Part of a small language model's weights.
Training: a variant of Muon for these matrices, 97M tokens, 11828 steps.
Each number is 128 + 24 x the weight over the matrix's rms, rounded and kept within 0 to 255. Layers, rows and columns count from 0. Numbers have three digits each.

# q: layer 3 attention query, 128x128, rms 0.0469, rows 0-95, columns 96-127
# k: layer 3 attention key, 128x128, rms 0.048, rows 0-95, columns 96-127
# v: layer 3 attention value, 128x128, rms 0.0404, rows 0-83, columns 96-127
# o: layer 3 attention output (transposed), 128x128, rms 0.0685, rows 0-83, columns 96-127
q0:086130125105104128105108142097139158121114122111158114125125130105104158121147180147129144144142
k0:143164146105102164125121123107160122118098141168138103135127152077095142113141099162140141133098
q1:150108128195137142167160149149144127122150096133068130153159156134165087095115098136147089094131
k1:161122089112138094154127156140105140131145121107098158089117126146144138137116151093126100131148
q2:168129162104124135133155080155131143120125163067163080134159118163124129121086083175096128139100
k2:117142126148145119104166144159091098101103100187062110130125088102087153153151132147101140109123
q3:134141116118122125101083120081138114124146130116152101146142135131127116083111121123143130128117
k3:132155134090105143135107115123158131122145113137143108126150135145126140139154134139137104118153
q4:108149141108121116143119114119129163098104120121098125137160150139084101124110093151106106096117
k4:148126137118102138089142150121073132120108100147089122159106095103133117087145127117143126117132
q5:090140128117089190118138113160163141107149116113117131106155095100116127093101085133162109121097
k5:143125087093125178103104132118117085136088154141142108096127135132166139120145078144146130138088
q6:132113134136141138087127117167158133099164134147151109113143051154107113141136146111086157139110
k6:101151144147140121113128149110110098119133120167128094085163080118123130154123177101134121174150
q7:100103129127127164138130097131147176156124176128106132171121103126084137147138150134146113101155
k7:095120157110121105101106165129119104115157125109115116134092137129112121091095119156148098145160
q8:151144120117122170113121118143119122179132158137124140166157122157172128105096167165106112114070
k8:063127122155136126119102138157105099111138115101104113100076122109137173113147107162104116111125
q9:141130159114114105142162148117158105127107100179150131150107116122133141138112161123151114125123
k9:154115122151150097169181130123148113126076160170137158098089146152137134121159138125140160092168
q10:114096144119121126105116141133133131112118110127148062135113155132120137099126120146120107132107
k10:154117140153166067169168102171152163125168122154152153108117115131126122135082128082104122111140
q11:143124132133149143128113161148143137120136121123129124128158099083132074150136146118115108118130
k11:143159130153154096147156146083113094141143151119108120117126096137122124149143139116085148128128
q12:164130136142117149134107160133120150114104129073114118123109149097147096143148139121076143122099
k12:108088132105129137092121150110117119106112096132114085151138178144093119118155127139156145122099
q13:099147111142111145131098130142156102139101151158159154148138120156133125125136141110087101133118
k13:125113131137123103124145136122135123148105109135081130108114104109141155130128150072124095121101
q14:141126145139129092152161128139128125090146092117113108161112089154121146138125130101127123122121
k14:148131133165142103124150113113147113109096151131154114125120138097140107104130071131157116121142
q15:167153128109156117152109123104154127132131129131134114162123131112159128173130139108141141150108
k15:130137102157168142129101105165142155112126148096121116154122143119147144125145106092104108138164
q16:129109121154150146133153088134159128129132105114104172086147097158139108131113126143097079136125
k16:126115113082139133143134141120140141169131153156147112128127131128130118129147196124115096125166
q17:137152128115128158130134141111130116116105154122166114133118132114110129131085136188149127163125
k17:138119121148124096116156132156126126107121117107118113135153133137123145165095086164150152120132
q18:132152144111113149132080173138097142157129183122157094122114128107120149124157120129113130137119
k18:125126107129105156119087140099097135122116094117091168165123133129124155098148091177163128161097
q19:158101155131133098135134105128120095151082131106114152162133156168142151113136138127130118138141
k19:121153109123139168095123088138113156102108132141077154157148127148131128101105120159150140113089
q20:124150148142125184121139120180143147118172133120110130156139154113143104129092096154154120144115
k20:113116092108090190116116152142129139143116100146143130129126131105089138097116113175121113137127
q21:121118158187129105145126139125118163141152070184065090122142123102139113153135167145139118071103
k21:153149113101141140107148133146109129134122101145143130162150144129114080131154150135128103115137
q22:139128133112110143118123166129146134166132113140152141111109131154118150124130119138138137126118
k22:113166136133110106115140093119095152147119108124152114133110101139146134133110123143142116138088
q23:153146117097130177105114116150124117137146101128118148117137164172140097119115100154105081116095
k23:130121125142129138132118106134129093115095102115115107123135137144131151111108090160123118137097
q24:133118102139149135136126126126133149194130165105108155136171104127142088140128132110107124117153
k24:091101103160146047144165130170111087123143125133064136144146094135170183144169137146106136088106
q25:128099118116140105111112137140143138096155122174142103067141105112096131140112151131105148157136
k25:105140144102123133138100137135105099130116121144112138118148110127109143160133126141107120123162
q26:128119137164166102151176118165142130070103122104094183105082117119115169165142139111140140125118
k26:139149125168152100142098131129174106139122153130156125137110122104110158150141115076129137118146
q27:126107146134104107154144130125151117141117083077117113105157141133107115163139192154136142106157
k27:084122134132130197133147122122133139114171134113150162124137144164165101110118099144114129129102
q28:123133111131108156125131109100125132124092157119124139156107126147076109137127129111162144143125
k28:129117148138147082139111134094111082153163125134158145107086127144179118116160167095108116140122
q29:127099159154154121140143113109135120104136071131106150150135090154093116117134138070154117076117
k29:138120157110163121110100127132140095113140161143113167150130144124138157102176129123147125097115
q30:087106084157137141129118127111102105114107130170108106117121110166131164145117106118132131124158
k30:114111120086144176136113094119151164113105113121134118137044128133113121110101144178099125159075
q31:117126125128131133141108108083151142157176094074093134118135089117153100141121129125149080100134
k31:104149102152115117118125109112165121131119139090117116138137107112120114081107107135141135117086
v0:141119100168123131118104135118136107149102174095118128106114142105130171140140140117113080149164
o0:119186131132147080139125104147113076114105133106130067140162131137134153120125166141154111097089
v1:119098153180094119087137128124111146114173140112082125090180111131132121086099118101144154110130
o1:119131154149125121135088152127148078127135118125151118137078151114124123122149155177103116156106
v2:109180115101126139127101117127146141141121116121151123119148139143170129154153098162143129168094
o2:134098104120102152122077132123079097120142131129114089179137106135127132153110097084119169075174
v3:145139119151125155141145121144161113120127138090124150129134113145116164161079108117115103130137
o3:102160147133119108160147123102091095144132135114168115112142126080106116140078145130137099154149
v4:148137152134103121099131103143103068120146132120108095093112110109093087123110091127147117116120
o4:161120137166121144105118127106155106114164134128122179147089114159132152150109130160151082166101
v5:098169111130125109148128098148131115125110129136113133120139108103129108128103127101116097140158
o5:101127123103150148127160140076153147124173124114121144073180119093122158192130105097140171113110
v6:140137137154122116151165159161099110135078143089099130181118116112103138124148115145116161131111
o6:133134125121122191135138136115149128124117077159120117097143121142149113119102183160115108100088
v7:103101139118087093135130111124139146138114121169123137146115137117137105131118142101132130106129
o7:100136130128132180148125137110130143141152166137145154113115098144095097121129095144101161138138
v8:090108125154130155094120154164107129176127157113133112104126110114114106135149142120110139114107
o8:120133098102119132146109121107151108161147130124128144120145120139101156135124103142129151134151
v9:103124144149120110088112142138134126121120124104096120113136118134108164160086149121117158145162
o9:143169126120157123157101143078102113169097124121148100101121143134135104131131140140148116108107
v10:099135150123148099107150109100121143107153123145110145099166114137144122095124130101136126123129
o10:152068149140141145132111170143121125130128124143110142120101175068119083131123145149146122129136
v11:139132115146111167120098143121156135117164168170157147150093156159099114111150129163159122100135
o11:129118178139112118120113102138108121137118137152130155157125125099180118092099128094091111164118
v12:154110153139146131131098137068158142098137163128128114149132115132118099152144141114135169116122
o12:119153151139133110154112159128101126116102126120148104117118144109160139122127146177119136143076
v13:106119125111154111135131147091133162172117153158136101115117134147118136153122167155119129134123
o13:140138108133129106163132145128135112128110100143138146132139140146117108143133094123125169187119
v14:115153146127076124121136135119122109155164138063136146130156135114113186121092145144125121093139
o14:094118144137136128138127164131123141098143152123117091094111109095125136160109131093146141137093
v15:096154105138149146138164106122120118111125114117147098135165147140106122113147102160173116155101
o15:159108159138107145142148122107146128153083104140090177140112112141115161141122183141146096112136
v16:120103126111142135093156137084105148122148137100114091127152087090145144133187136102219130125126
o16:154121125136080134136121132111160096131146118156096144152126138136109110127116136163144087131165
v17:115128114094113093148120146167125152108082204130131165136111154116115165089136179159113081129115
o17:117145139137158129094122111084124098154143120081138096154176158114122095111149118071128127135155
v18:141098145130134144118137157124121129133144086150197135129152140126132111091121124094128115129121
o18:144143116135121124121157125152125161151146145122127106153122142089161136132161117176113116147131
v19:161172125156109129127153115128104130114169090122089125151122155152138133142074146114143080147103
o19:166129166161125121093117125123171106072109157131107134145126110114134168140122120168125142111137
v20:118118151137119137123139112146144128104113109146110136146119142157146150118099123118122128091148
o20:124144134118154133147123156154101122123177155120161118135134101133125100144135122077145117129133
v21:137120110144110101108173119149130124141136137126104138143134138150169148128114139132134098103114
o21:108106146101125159150098142146116088121112140098133160111165131083097117115127136154141122132128
v22:097133101085138132147129101099145146151142103140107117116122071093110116115131070125143119089107
o22:146119145150097108145125151165130120129144156157142148120148142175166149079124142152134123114126
v23:114142118119139126148123144125149130152111120115135160101184130096143122135116143149136127100124
o23:147091119096126146132141132135101120121149121139166119151128116149092116110141108138164150167111
v24:099132132112121122134166155142125086118095122092133097137140128137144092134084105142126093138123
o24:145107111145140141154130144130134147168108125145093120102146146105095126173121107144153128092106
v25:121131160122129134119105137142126142114137124131129136079148132138123121129126123117138103151145
o25:093137108126124126117123122120136178129115163100139138121176112135145135146117125086128101138153
v26:099107104099149158128120175096139122125147112152116142173125135141130143112102104134128121128125
o26:154107084136076124110126093142104092148158172133104135112128107126151098141158156145151140151096
v27:092128116121140111102117141140124100130136129083111119125123110107145143098133093114104127140146
o27:097113135106115141113157121151174148101128118160145105167133115124148122127131098128106140136137
v28:134112171150139115129135161106137121118138108127096136161142135087127121141142161109139137100132
o28:126120153116141127161136136135119115106145151119119133127127141153097154094115156150154128110153
v29:163133135129156135120145134138108135131144147143167132108124143104145130096148121122111088139169
o29:144145144140153129112135117171132150137121139082110111192115116105148151107152097121132113128105
v30:123132170168130124084182126123130091122136116096095139155091108173125166099109130176164112148107
o30:168117167143133079164135119144122130063091107135114149115132129124156085145116178154124105096136
v31:150132107109135134146078137161151182123111129128100123128120121129091138152106124116131131118114
o31:144132115112102129107136119101091129135145131103107167169124103136103117129130111116123142120167
q32:108129150114100125113121106113112127112098122167147128142097150135125175137161176103141155146139
k32:105160120150118138128117088153127131152096116147106096144125115115128124128139105122150115123135
q33:113112131145129147154127141174118141145101119092124129113163134112155133128085127150143114133136
k33:148141120117123127120126136087148124123125118113100084129149107098144147130096111152120129118112
q34:143131127144125124146141118136145145130128136117090117121133140105097133144074110145154088120124
k34:110091116115099119113155182112170127166129138148110125112131082095163161155118144113140136096111
q35:121171122133148106168086125160090128141168083125154090069145103129144107111134138120130157101141
k35:135138099133126100148123111142114162152145175164104103069119095154117124128129126148132139146154
q36:129121149126179088137152129139128102101104100113145127123121150114085138143153158116152158073121
k36:152117129098117126135115131131115137176133131124106141136150177190155126116109117137135125107127
q37:143092121120124088089120143147098106111169142103124112130121160133151092121165138114115144163161
k37:103168106125165127135149081143135163123139108102133124131124079118116153131135127078120079050131
q38:108063109126149129124119185115144154121104140158123099119148165087145137109136116119152121126165
k38:140134120122115199189085136111136114146138145107143145171133147134112148110160101120128130115101
q39:098129123156141123123088131130147155116109141157149108129069128101136149132104092109090102099140
k39:151118148125116140128130138146156135118131149107132110125135113111092099146115134127099111104132
q40:079162132139101162139099081148114149151124133171148126134111166159113134118121106108156113141124
k40:127109119106137137121121129145119135135175131109138119101151120133145103125105113126136129144123
q41:157073107121163098150131127120109166126138132144091140125130153169157094136148110142140147108162
k41:103141085156135102137117180130167126099139142162123143166116126132173147184124131117205124137111
q42:143191154131151155095116102128127124138140145123143079110146108086101069134185144108125144111095
k42:170082109120099194140094120162103163164121114112134166176121170186128082070124079142129119133123
q43:082168091092130141131169126168134146156154148088114098177139150140147131100099104147147126146115
k43:117138141117089162106140093178086122156095098133107098122146133115157106148130142149115113128100
q44:113157135116120121141124179132152153079113122098114148123100125109119098132143098093119118066122
k44:143139124120102137097096087134146144137107158138119162164121150161153147084144126117113133178102
q45:156103135162174162142137175175151111140125124079178116197128168130124121111132175152136104138165
k45:140126153149153070117082159112193146116130128126097109083149092114131155192123159079138130135161
q46:147143127139143080157134132140163133093118139133136116160128125106130136089097172107100081216149
k46:077153127116130113157124121117125122139140121124133123109141124127144126144194095093103163113156
q47:152136107127164140150124189102126136115103108128136157089086120126113108091139147123096142110148
k47:098149105098094173059130092136099109192137122103117111151161177139118087091141090126154124119092
q48:135135106121130105119135116128130145118142119093128114115118131132149116130148111157119149106137
k48:106117119120129162142128110131117160109126127151138120130134125129170089124134176115155082129113
q49:155089099147118122113113102146123169131162142132136119150115105143134138130129131104094115136149
k49:106146137156134159145108125115129129108111151108108133107139123082127146127119163139153122138137
q50:129130168143136151112132130126118117150145146138132106174130133143168133099137147119136090127150
k50:098152101111118179148093104126129128163139140091103132153134134131109106118158064116099182113139
q51:132137127164132135140146137139083142116137113137153175153118124112149135108151136135124123106128
k51:101121094133106129094117139129078113159119116114133099117190152092094117106131126150151103142092
q52:162147124117166124128115143145147133140155155129122088080098137100105088139160089128113157156093
k52:133112164136119107198177166136109126075156150094123111120159121136127136199126141072135112099186
q53:127123141102099121143141143103166144113133134142147138110172076131115117133177130145160147147152
k53:133087159117146075099149126134103130102090135094144141132164139146173204169083156134106126126133
q54:131108121119124115144138117132123144099125168129082084162142157117143120106130104158130114112103
k54:129126112148073129098076119134133130165101133129142129122171157146131132125125115108141127107114
q55:166091143132173137126103122133127080053120119064158123150135162144118107137106117135086143105128
k55:122111103164099150167115116112098133200131140194116144120122140124145134106125130105164114101114
q56:089167151103132147142130110115165108123128110075162125138108138160134166107116116068138077116147
k56:130115168137119093140125099111194129063138154174151129113134131142128102154115098096106154136201
q57:173124163181119155141138155114118088109125135116092079134134097130105130131097113073144126157127
k57:117156084146150129103099118131101159132112109131080162145143173115145155090111111136121131127160
q58:151127138103112119126086118138133129118116150078162156116131172144134153097132141141111125133122
k58:117124068131104187118131153107131123162117113103138173168100164154133129028119091150124100161091
q59:141185120143125183121113143113102117125136114134124129189066148111132161075117125100108044126148
k59:138105160102118103145161132141133143135158199128110168111129133147128147178111151137144173078176
q60:125120161096118120139117129146121095156114099178146151117152136119130139099124132123104130141075
k60:132124082176097136134112083110069159145072141130119125119118124123172151128142115157111118146129
q61:104158104133111139119117148156165122122109086146154105096142086161098140180139133101109127156151
k61:134102115098113153114107134151102114105113147134110106124147124114116134116104093125162127120105
q62:108130147096153109078163104109176079108142119118119122161104128108110126100115182121112127170136
k62:169102163122125090162108093140112145097093145103099129151136132135118053118103142129137128114114
q63:137110142133144100150118181141108147133153112102156090068140118115130144137097074154121093151137
k63:067111107121105134144077115162125144103092164112128130161194123173137126118154130153127132140122
v32:138130113165137120095164072077133100155189114166078123135109111118127102074167119101163073144112
o32:115134100086122134130123123090126153134156129208146096095132157133151182111110082112131112140110
v33:152191139104144109132173138141092092084123111087138166116109100137132113130147117150083124162084
o33:095105141136132118191120129129168132099111108098152088110148110165131162078100087164107065155136
v34:137134129069144154081127112143150120113169133126155185157116132174115128130171148114084138143118
o34:158117174170116166056076136137157101158114092117107134128133101125128144135142090130120106143197
v35:127132136116140117146107134147121090133114132157115174140146116139131134115158140094107134074118
o35:153155107136131110128101122169121099078077131142142095133090140152124122104123104120078118094092
v36:107087110126163124105111104150160106173091107119127144138175117140118099135186104134126160133115
o36:132137121087166126102082050140081085061122096095066127126128103113148129144065115115122123127105
v37:145107101132126149097115105152149134128105077088140167118109112084129126109101091169137131125169
o37:084100117115183135183087078141107152135143180128142129108139149122129124132128137193135132175102
v38:118125119146127139157148136146119136104135109177156151128153098160115148137114125103120136193144
o38:122175141101107142177129140116154147088097155131152098104120119146157113134200107097121111123152
v39:100136147077118119104162185119113112123168161110128169100109189143164136080126125109142126181155
o39:115147105150180074147085167148094119119142147119149147158114144102161081098158102083132123108127
v40:111143117105102129135140147100201122141110126098129147150119135131126110141152075090108144181140
o40:140168179147173179152118135135108124144123109146115125145105154125113108099157123096114160138120
v41:144122129044177138118107107161100170085092115113135101105165140115135114120109089162144122124129
o41:167100153116110112107081076118126103077151129119100183139153147116132155131126131132094154119169
v42:141113090176101116157171126124116120144106139102146133115157137097154101108105152117148105147152
o42:144124076145144110128160154150154090154105157170129117120142162152141153109136146124073119160146
v43:100167162128170140130135132083125126122133110121112082165132055144150145174034167140136114137200
o43:094155128144162158112137113108137120137154135056082125111085153175144111132158169093120153183115
v44:089090096142192125120089133154038114104073169095151138165098141080152138065127104129096105165106
o44:114142147170110151117084100129133111138169149167146166143188156149079111143149205115163099143062
v45:107089130134155160109171150113125160173131107154100141138069110164108139143110133154129123133079
o45:116136112127166113152143123102137114134117127102140138113080130082122133154125128168200150112147
v46:117132210144153105103176169095141139099145134105149147116187118122104110109147164144147137149151
o46:134102128129134116166181136153148089103054162109162110133153147131092159128070175107156122130100
v47:148093149118130147134101119112150093080127117132110158146140124152136077084061089096139098121180
o47:175124107152058131137126138173135173065079148142073142100145164160124078111171121153081135169100
v48:148154160125151111150100138092154142075113137126111106097109138149155083143131177114130104149128
o48:153113091107092114152125142131105159103149153151144108078194131127155130133096138105142216135123
v49:131141194152158119198169127074121063181142124133125106135132073077161125108097103123097098141153
o49:132104193125170118132146147181088124070095146141193149103142174101143156154120157087076130163082
v50:130127157138162150134189157094126148149135114158149129156142142137109142062150156102105127141117
o50:134153124106108122131163159183126092089155155131117124126133178149129118059101178106158082122083
v51:103081133116124161163081143143205115166144107143162142093159120121130138094089148133110175130134
o51:133170149122139115158140126146084160172187136100153110136130105103146141148109154130116164087140
v52:099148086117123125109120090154216119119091134128097141108133110147141150110130104182106124127157
o52:171131125126123095119090120144125166123120104148120121129117118200146081128138154135119114146137
v53:155127151147091115113112119169155134119138159111121101131129149123106146116124170160135108125134
o53:137061110103119152122147119120166128108102127087144103135112100132155084057111142158139142114153
v54:106102143103098116090167111130106100125102063144131116108086122127149135139102071200123126145118
o54:082105089116142133169154131082175100106168088153166114129108139083124116169137154134106151192138
v55:119107162127125135140087114123125052141115153118136115129091111123142107079112162090142144123147
o55:151074111079123117117158136121118157115164149166119111167130188104110143076118183184111095139144
v56:101144124139122095180067112115138115135141173128100142146068136153144094138159173124144179129100
o56:089130102120105194147111109107068108122156102156114113123128141109109146149131102149120149133157
v57:090111137122168120170173141106147152104101159129111148087153106094115107123134099104118161140131
o57:099132127123131146163128125144091162156138147076168126142165120127069123148086100116127127079125
v58:183140122185123117164090116147095150087099172144122118122132137139125169111094102115105114101129
o58:150126148135137149083108161104120122144130160116140141081126129166110089156076143145118123138145
v59:090139112158097162122180087092143102128121157117110126116134114126095133109096130139118106093111
o59:138146117130137161096156126126068131143133162151176111169105131148104190120061146119136121168112
v60:141128134134104095094150117149082083142108158173103115155072153094107120122119148100116144104125
o60:140162129160112113124121103082163157188138141104101097184123127163145148124087159135159145100165
v61:094157136168143168127132136097117105179142182127125130089138097180139126090120079080112146151157
o61:147139096119103128129119118087098093151151109133186192122144132146129088084128144097153099146161
v62:125103154109128137095109086109120161156119104127157122128088121125094177151115137099121133094118
o62:139184106164120154101157083123145101125142063065112079148062131179178148146147138145114098115061
v63:131101118108123133136091100115157096122109120148140133160040120137101123151136080124136157153146
o63:132160117109143107109170098162126143132165124104152084171142127123133081143155096173079147139115
q64:190143121141137160104137125136149118102106112100143137131113147132123135157129143160149137138140
k64:111165121156140152121129172126150091103101143131132155124126116121135129162130125109089141121135
q65:119163135145134148128117170121115102135128143127113109123136119126155158141117140107108138084154
k65:111103123127148134101136120123106129128158136135149111131157139113172129135131141121132132135118
q66:142121128104131146143141121138110127135160110120143129133160115114088137150112157130154118118113
k66:135158137149131117122146137129131133155134134129141140140138108111130125125149110116117125116113
q67:105124142181119142125138111109148130151145147151148109147146136108140102117179140102125135114139
k67:138123107153105151100142149160190138108108119127099115150145143190125113135120116141120143160134
q68:126144106138108151140088086147148099087163088086131131121093129098097115107176120162132126105136
k68:145125129169099149124115121146170108124112080093115156115125122113135127155144106135116139146154
q69:099102137119127166110086134073175146162092158116084160144129127164115139131143092114120112134162
k69:112156124125120148148137122133152129135125108144130122114135109098102147106145102114138127111116
q70:142085123087092129133151144141172149122098148135054127124143106124134139130096151155135121142145
k70:135097113112088108103127139156133124105070133150140126121131132118153117096124109128131124133127
q71:127124118131126159127119138133148135096116152135139161119138123162095125132125134162093121156109
k71:128127132163124115164125134130128119115102123150104083100128141090101086153100108114119162131154
q72:127123145158120132148105127168148104138118146104126143128142099153138165138121110137137142146137
k72:154169115160129180122118119128126137117073082123094137116140150149124142118143137105109181123147
q73:143158120117143139152125140112150075133137123137157109113126118116138159139130152106175151112134
k73:178149148096163136130120099137112109156140136127109133141154130125121114164084127135118095130135
q74:123158154181119116111109150157112085061124173095120108134158105122108116169043185108097108047187
k74:156101126156172163111097154149100117070121106112134153103149144123120103184128152100106135099115
q75:118139118137164110155133102170159097127099126139150116130156135113137112164135154129118134121144
k75:150111142087151148104110115124176132110112078164121123108090152181130092148141170124095147159147
q76:217149137151131124114094137145137090140112062122122134142125081105147078096069132139156108137113
k76:152091135135143121144178158154105159187092127123101156148148123108124143135129087172132115144179
q77:145131129111078116117165129148119115134138075146131156146138110052130104121133139148145080080141
k77:153123129122116092121153117103106118163140125128085131119127123128131121188102071167147104117125
q78:111111114092077135109103096160165130124138164121122114114103070132176119128123122120105105127164
k78:101143181122116116163085120149182115137128130109098126171156054114160116125121158130160150145146
q79:121102111163114164080076147120109117154141160141125097122073164088139158116132108143142123143100
k79:094117155174181140123101104119114157196161159141132111156127179097154129105143159139135100080115
q80:114126094150131143132122152127117088160110146123159128103110141150106133134148128113102143088132
k80:124107103086133115111114106154148131155148130154118108108139143137104157130119133127119138111136
q81:128108140132099138100126134141131116135160147090142150120141129125169128120151136094098138141125
k81:123148131141136117122124139125137124133116123100162129123111120106125140136128127125124115135111
q82:125099113122086136159149139150158143119154130112124141119157185107122123104115095138107095116134
k82:100095108151113143123129125147142118128126124129129164131131139113101120137097119121130120086120
q83:131140138111137138131127104126137142117120141087138068141145153115114151137126137108109100110124
k83:117133157120121131120122087143098134110146111133142117144126125140135100158144146143129134135121
q84:139142124173114133144131132135106101126147111126104142167063097128140120125146161140109151139128
k84:168160093108129126133138124152138141107136106109135098135118101146127113129099141103107125145126
q85:105146136136113122138135103094138131171109124099141160132129131101098127106175138128179133117145
k85:109154133167120143137120167177159132124128152113099117137119086147105125125112118125089170154160
q86:130167114122102127152076142085154125134133165103166137151146169127141132152142135130158147127094
k86:140137120109116143135153099142116087155120154132099106169118124130139145145112151128143140121134
q87:097132129148105137119090161109116071109121144093146163111135154143109117092104139122118136170123
k87:187100119115095120140137142159106136134142117115117130129073096120148161135166119123104158114149
q88:107127113162125114152104087114125123148097138104169136160136107125132138130140110129108106104103
k88:118102099120107132137101148145130132155093125138104142124144086169118139097112127165135129134124
q89:084092168088124104124174114157131103144114135103135101115142136114107136137093134121151108167192
k89:111145144117133139107153152102138132138110113130116132105159132104086123134142164102117158132154
q90:176135156139161124176134140105120136123153132100150091129117146122113118116111151127146153155125
k90:124141126145166163149087104128113105091137171101137129125106158138122114095108149126118124102139
q91:144177140135114082114146171111147115126145093137135138126072119117099149107183129118118120120151
k91:123149122135150105166098144166102123136121131108122135138138127103110149131127091102088169133129
q92:122143175171153114119106109155074102128126149138061103090138147128173124094057138128133118112104
k92:122111154133109147122087129106095098132146118134096155086155127102093178087094151123150093140124
q93:140165160143138089133125129147122099076149155142098169137122143141113104084122158155127123137115
k93:086147142133090147133111155099124092115129130100116153144123092100105111119103076126107165130163
q94:088108133131136139103093142114155158109073180109168092085122110108128085177139108116114138164128
k94:149121122131168158157095112166175122099136100136132149161167127125130113112124115086120146155123
q95:143144119130125133155123129112122133192100121132180104108125105150106123142168117072121177169172
k95:087179140139138124165150134124181136116095138108126124161144085133114181154165195125126129129137
v64:137142137173119124139123138120115108091093112110143113110099128104118095136125153110142083119098
o64:146123125107113141099121136134128145136128120123161113154125092137094138139141094114128159118139
v65:122105100117119113120135153120111155119125129126181101119116118086137160123163123108107130115135
o65:136133144119129145110089110153120085122149123113132122151079121112106114139132121160141118139105
v66:125125144127121117129190134098090126098124147111148160128109148105130142119101165167152108113123
o66:113129103128144122154131113143182143166126150145108093112129113146147134144140113121089141134132
v67:127093179178109136098136123114091128089107094114137157131134132124122141151149128100098129141113
o67:161108077103139119151108153107158120202165139140152098131112104154138144118134093153149148106101
v68:114118124138124136108136123105118128108154132144119113136152099087094160161116120121151089178127
o68:158156129118121131164139112128151123109131094165139148117138155140112132095133093150101146099101
v69:164129126104144121138097126119116150115124133103110103120126107147135115153122101125109096101127
o69:113114136145102132129137135121104126141136127147128130124124138072099129067137120101144141122123
v70:155144149147121134145113202141126153137096165115119145149091100105164119109186127133118140123126
o70:102109085104122113142139063141131097074128115125115161142127122115105133183120118136141111177173
v71:124080129179120098110130132114114114148071100145148138095129113123152095136116085132105148157145
o71:139139105091148144165087169125101119117142161133167087133107121145119194130121116105151125123128
v72:173150128132154107115146127147126109145132122088089143129154092148154156133126110131114112125140
o72:121122140144159132108135172135079167154108148141133112107124176115137092142149169132123153113111
v73:101120109153124128116137098095123115127135135111118122145156154122125144139118143119146117103135
o73:140127115089134138131140111162112139115125115126135133108125137123124128130125137146169139133139
v74:131116150129143138134163101085089137119148162116113118155121088100134150118136070120149102143128
o74:114097137133136121149126100166179142086095133144113119097127143166118097110138148151087121121148
v75:177105135132123146121108111123146137130103119119119145110090170150140149108112147151106095138096
o75:098134133127105096125154147150069149159161115114125117132116080134100120142135115131116139144136
v76:133116178122131129137126146106183113080148103082141089126122137111137148146122184147123140150111
o76:143081086123102126134110116143097124139142122146127144159106079119122100100163078115132103118094
v77:148118087113132151110115107147140134145142119161158127134132109125128147152149153116133131105093
o77:143139133135112141140127157099112108123165104097151132141138125138109130096137112115147118143139
v78:149114108147171135149118173121125133112151151109119170131119128106093139107162124108147109128104
o78:135144149124138132112122144119146142172121117158130109135102152151141112118137123140107111145099
v79:149160100144105109124145132144121139106120077134079120125133113134086073135118113129102109153139
o79:121131146103113138105080123128129124140107150077151128130124126132133155140140119145121197108090
v80:152135163118113098128115122155158090084123109123093110086125092173120154079101131145160153155151
o80:097128101127137171123144146103117134135160112093128123151102130088077131150143096107099124091105
v81:154112167129151131124136132150136094102094158100122147092156135138129129158112145108162103132124
o81:120138117148130125130105112131118145148149131145106135170115135137109135100150129098128138119138
v82:132139147150123125112100169164126115094142152107134108116115080121118105127146125099095119136134
o82:141110118138125120146163091120128152137127135129115129133100137110139142135158123155146120128104
v83:138175158118106132121139112135110143132125134101128107105121102131149141129171090097153166118120
o83:092074098138140150136132126128126115122121131125123161140170137132151094113086130131106115105144